From a checkpoint of a small transformer trained on Wikipedia.
Size: 10 layers, width 192, 12 heads of 32, MLP 768 squared ReLU, vocabulary 5382, 7.43M parameters.
Architecture: normalized queries and keys, some layers without attention.
Training: a variant of Adam for these matrices, 119M tokens, 7239 steps.
Each number is 500 + 25 x the weight over its row's rms, rounded and kept within 0 to 999. Layers, rows and columns count from 0. Numbers have three digits each. The size before them is the row's rms in percent of the matrix's.

# layer 3 attention output, 192x384, rms 0.123, rows 109-191, columns 0-63
092:472480562526494507510471423493508474493496498475504533550467548548477469548512487503536531496510534553485528464487553509474558526487504510550472492514559467527457545459451462556477515464499512
096:500486523529501489509506496521481489480497514483452508524493517488509493500513515506507490509524539477492467397498539522463494551547471482517520508507564505511450527465477536452533521538528482
106:525491512530470486513512482511494485474495513450488496535474496497509488533501505491496488507546521515505492457502518521493493470485479452517528544504539508545471515506503525477499464523472487
100:513500475468530499515496516497496515490505501504472518445540454515491480460484507496497507509466492559454460499468533487489557551511509515549497467555513456532458520461494523537505485480494507
105:521459443547481468541490491508486541478471511476532504517467558480492472519533514534433506524565500486464498497476536490496484512519476507522480475547484492511479520505506521502466504488521486
094:484529463490530556475470481470548502521574452527482512512542468568460523500465467450523487486475464545524506534511492458480521499441527514516495493472502487535497459498502478541521506516516547
110:513517474474524507496503505514491485506514500524520469465520471474493506500512521522474526512460507521498469451531479504470542527499524516518482445499523480505483514467489460526508530472534527
098:553482476508514484523483478509505542456491516471548516508504514497509469486530518541473524516511499549513530507495499504518532484453507475525514481493514473547473488497487489528489491509544518
097:464481544510490479521491483518477491497496497508497508501476504500488496516512513491509512503517518469490452542484487496557473486522506467440548474488474551464536495544566526437489443517515475
100:494497479525521479528501485509465517511503515496505505501479505490488485518555529529493532525504536521533513428539518534440538484497529494532472529483573478531458496463452434507531550436531521
085:493546463489493526467503507476515486535520489511470490492474514502505532544508454476527507474503468501490505505539500498458496448507495510523452523514465491488520473500491469522485528479472523
115:482505460495550513503481513513465501521544483560489498458542434522454537444493530489489506510455449529541533561496470434499524483443524491485491499472469501527514456509518477529525512518503520
100:444524526463487516488515528488509478509523512499530449492546458514532510483501498494517498491489477428520531531498485474519429495510455489453534523467455547446536471548541542453504486571459480
094:516522482477509523479481492479546482520528469511495499518512503531491494516471490487509513467484486505546545547521480496514521494477521514513485553464509469504498448495471460526562524490499520
076:527476488543535495521469489521479575453504521488481539508484509528471472504523511520494503527528496490483506534467517494530455456497470443487532501517472533523504498568551520472477447517475477
089:517496504511493488496497501489523487514505476496451522519504517501493481525473480481511477492527558502477508483489528542535515518538474475510512489519516488483499511506496517481478457503522494
102:505510475489481489511530513494535461485474495457536469505517481484540472517491490511493506477530472505488525509481519484502488496481492530535507510514476482513494502506488525531499494527489483
081:510524484466493493493523555482487529511501521512527439455547445492551512466519498518495502498465530519528485452503500534466516511490515481512514519476555513509489514472489491511497481494502507
104:504450502545495500515481456521487529463491460515487557549476571523455501494494520467491471509518495524498497500479523488478532532501523493513502514541524483512507526453460485537496519468469483
095:506489486523519490520485496504475538481496516501512503490493503490489485497526515529460514507504505472492516501516506464478487479486488523503470518498476508507485503517506466499482528489520512
110:483496525543466481512500491495492501489483517458485520544480517513507487521511479482516483515552504435458498506437510491545443489528426468460539471526445543464526532544538563449432461540499434
097:493507519466456508483522528459529523501488530492514488489503496503538505488483460505513488478496493491510565504521518507479492507494490539526472523482500491500485477492476484521492529500547498
123:452477537548465470535497475507483497488459552443541503532452561498519464531529499528481516515578520488495534520465517512527476489507464462493527475483475520512477512539520518483465473517531476
097:478540518497499493512505501481505457530516497491490492501499495493517480535513489511525528512484501526514510460558504490470525487518515503529457498491506491516487502461464458539516530496496519
103:484500487481499511481494464480533460534525469525512489502487546506499502522492489507506509473488516465467467487519504520491482518542485530495500529495527525471525501491503519456493494492483493
091:514515464494539534484461474483533531531553454538462534513481509556455531502462477454519501479473478533493465528453496471536530540499521501486525466539499457508503514487500523521522486508489497
107:472476520538506487529476460510473489506500486505487531523487527523460485514510505492523499527514480537485524522490517511522525515505506529537476475526476470492510508489463492565475505500480518
111:498491477511487516499477490478517533525509485516478530507432545512470519521497480494492496494505482516529494497525478481503527518493538529501501464469510492505495484505508478517519516524535521
138:463519515535477490518501473496497470535503501479483510519455529509489461567511496522506524509526490465465521577436511510564446488511435474466528452523431539449530513571545550475445440539479447
108:471494528524494466549496470519475484523462535451543495505456534489516449567558527545485577539537508504497489472525521503439518494476529520525473517505527494524483497473482454520484528443497517
082:485501529468500505464513508501526462490488507502527490503518502510518498481489479493505509481497457515515537547491489443522509495468509489506489491511458481521516458511503484509505529488502530
123:536514475474512539455516504478531491513529462541484486520521497509490547475453468453514452468473453504527513478578455435460546552480538599531439515470519449512484476446454461541559601514521571
106:520538472444472526453550527444566473529475467484509474513494510490531512516442451478502476444490482483489487527477491510534488513509497495489534485497477511487521503517534520485481472517523489
092:497495540489493491527539521510460476475465551478536475469509470440530509485531540543479514516502482500538467450551460511453489439491516483506491522467515518536492484513500473484518524498513522
081:469507453430524527480539518469536492494501493518561455466553459489511521451485503501478495481439532474485563532446549540548482538534459510506515519509521488456484518495475519488519484455511451
106:482520476494494536473478469455537485547541448534479518535494528548484502526475454465523485478485521486458471473497515547497492515530489512515500486523505504485496534500509514499461492490496477
094:460517490494462524483520488454538480544528456505465485555490505528507511527465433456546461450520509539523514461504526526466536520475522502528495530496554467559475489460457482532532507486502516
093:514497518495488498472517512525489490468470526502520468470506505475511511482485514516493500486489495471486528521484520466500486534498473535508467478507480487473490500489470510519502524509509484
090:550509490471518531467531497478502521498501501518512465513522492488524535489500487499510470476468503536474464510468506515521500489528504448500503545542509482492498522508498526497525441506446478
091:499512504503482532472487499484540487514512476506459519532470526517486517520453456464532471463515459509546488503557437489483518505461536542497498481465514491492527453508482477525536547551493549
114:507486525527507516494470467498516505499528472515441530554505516537470508498469478452532467488503511526488542487462527495522521527481496503527496478512510470527479521482472489533481510481538496
094:475530465478524518481513517489516471550519475530503487466521487487483498506500505510491521503452503481519496514509488512513497519511499516497503498478511509451503480491503507492542487522509520
087:544551466450472500475549545466532488497482531441552425493493480456563489526512481542466524483493516495493535477487518500501503502489488497528496455510522482518458519480480521504492488490545492
222:473507515512516519501485496504482513496537485506467523524523491540489507490505489472539490504502489459518518518495483478504464469486484473457514512469462545482533490530519491487484498515466487
113:515496489499518485514495532534477534474477542496508499435526477465494493462526545540458517534477490514534499489527505485463518487485532491510484531485531493536494480478478455520522511471480520
102:526536483457498527484527497461539480534516486490519478491504495500521492538496484507509518487466517550501481459479530554485513468484519463523529497536569484543468517473494508515509460484512504
094:545513479519559483520485491513481495532511519477485526482505496484474445532548527550507561538475499524482515506461537508501524480484500489530474492542477491529498526469475484550446505462468488
089:495511468485514540476491469456543496519542442541485513542497530545481527491450461457545460455486505479500480513451506529538482571533474482479547497497526514464494524502510564459525448542499452
109:500546463486482524474509511463521473551540477508492475509468476506497520523490463483523496482499482492474486566468487490543472470529459479478525472504425531463550507548543532481460470541471463
089:533484473514522475526481500525481534491470515499517507470497506474494471498536540539476524526486486487503527486502522480463494515489508521521478524493541476530442495475480492506522514474522502
077:539513533485480500490535526468489502534496536491519472476507485486530518460517489518515505506488512512495507482484503522526489481490494462499534450504521507514499513506515542482476468536511485
111:499486512492470505483512497492519519499500470519477502545496504522518520484481468457531461479505482473472455521435484493548475533534477478447562491535475517470531526528551571463477454543478442
100:463517529484477509457522529511508483473497490500484480517485498518505535485459475462512470474510474552505511503494478477534528519475517523496505433511482478504509514506483498553517530565499512
098:478481521489507510485495484502506493466515488508512511520528503539494511472477489470530484483500520480492501540430501524540466498505476434448580502498490545510496522557570542449486422499510455
108:503513491489551560475481480492510510513552471535468520491538463546465532479473505469527486500445459486524499528551446465493502489469511545507468518452475486468531447499483472507544539510461543
094:492499470527508483537481482509484509508490528485514510476459509480484472534533537542442548537499530489472534479500513562493487511527482521522501489495514506502467518506495503495468496497530476
088:498507471510520499512490499487487528474517510516526478472525440515471526463500508487471483509502496495520502497513489483507523537506507501477526490488514483522462510495520503465522499507537498
116:449512511474492496508479506493513484519510508504517509494485527516501494526498472505513533488503559474447490484437548553521462503545449461487530490524510536474506565520515541460443450501497431
081:505489483514486507494465469482535533503509490496490535525458559528483494530486478482485496497513482471526474495516475509508477501523514521478526544484515531481513492524524515476532509516500520
101:455496555514487488533495511509497515456494526453502513521528475530528471492510499494520502509544541498527522438541527538463520496515524493529472565490557467531480491473456427495527561421537520
106:544507519520494477502516499523462481497464557466519471459463505442516493547550539564469542512522521484506485473533492546467450475513490481500519548480514534521509482514528524447515477503468495
091:517487468501551511495480475521500537483515475541462540473515489509451507473483523482484500524455520481481507485485515507515508534510500516507512445525506490479495540477487515501487499490517480
091:432488527476492538471501497493526484519501471532503497502504529524504529501466486454526471464492529559459477487497540538478560517525523527554464469552512462523479530453466468554485497441491505
099:507521472469515515504481542495512536521530500525471516453488470498478521481486495495489506503468516549461445504464509527503520467497546445495507456561509504554527542485520481509445465439511475
083:516522510452464521455506518486547465496486488521500491489470523475535531514477479491500488462477525503523525487503508515478502524500511496489486530474527519547473499482506484475558526476546502
111:491520473470542519490498534502488526500524511516504493453543440519494527438495515491501500503451482534516486468531480477459554523475546515520481508486536471544483509449473462516516541465504518
101:523512470510534534486450471490518501538565467537455525508503509540451512511484473473519496502476520541460560502459545526524519501480476513547484492536518459528479518475458513546467487495522479
129:482532494501483505487516497480508465542506505504508478486479507489519500544519475512508520490500496524515509486513504489468519512473537505521496500495532480544479499474490469520515512467504513
080:529519509489478472515531565505467497505469543465492471445493462455532497489541526543467519528509511505514522483516504525476520470488535510517459516497524501519492510478473448533494538447491527
097:455500503499502504489492512498505484534501495519483513478488520504488516490496498492510493501482487504501465469506483471482518532518524500491509472503510477494491515485504515504516508513516508
088:480509513491515522496475497497523480520516507516514497478527473514497508495472511495491516503490463538514497482531476505460516471482532514504498497472498488550474465501495468517503503503548522
081:554522467507494503467537524519491496447489499484481474520478470477526544502492508481482463484535490510503503481478500491489497478477497504512515443506488504508492505509506514509474499541502484
101:453474572533478463530489492527487511446466547451503512518507514517520465483512504508498503515545475434502474552518458471531438484487474494436521518475407552438572488580567519451471491531457500
094:462534475448499521493527530484535467523529487507521474461523471494522516496489489503497516488469530481460485488476530532530482513545458500499507438538489489451501537506499534483468473501504472
101:515508499516513510485476478516517474506526465513432518509505486513472503511462497474501488496497544532491547509460562516495522557497487487525525521497554462555452509455474514504531461480544471
099:512457502535448477541512473485497526497458510451523501555464544481518476501498510507480486491553549507491516495456547546531499509548487465506510511521525488494468533504495510494509475475526451
098:513527527502461501491503498499535450512499485460462497536475501507511498544476477483527503469543561489478465481471538534508492525554497485504504471530524490488463530504498524461538488457524463
114:451501535511457486520526513498491471486475509457509488525501495489538483513494489492508479499545523475436517492483538509513487515556450519529466465553481495470481545485476523504457503497485451
109:467472552537456465524487491533478513480457529465499521511462539493516470529526514515481508514551497486552526550540459533516473497493536515491509590436497507448546425526501488486588486507477524
095:523471534561489459521471474545492499460490492477443528552484521508483463542512526491494501528542497541548486487541458463489522475468563479494506532466515497513490476525516460500563511503504540
085:494507471468511530495478474473515488547522481539524506475481534513477510499495494498482511499474541514477521536464558511503502549536490494514488515531529490502477508461480494511525495446498476
095:466472543526508461536455479563481493466493505502478545489510490514470467503521545506467538536507465452519527508529483477487496527479518553509481548471478488492498457495494478496532561466535533
097:560474478512484470511534527501496544443456510463496498547494503466546506458509512493486455499529469523546505518511471455522542530479524503485506522490494465489509489456466488528553534532476522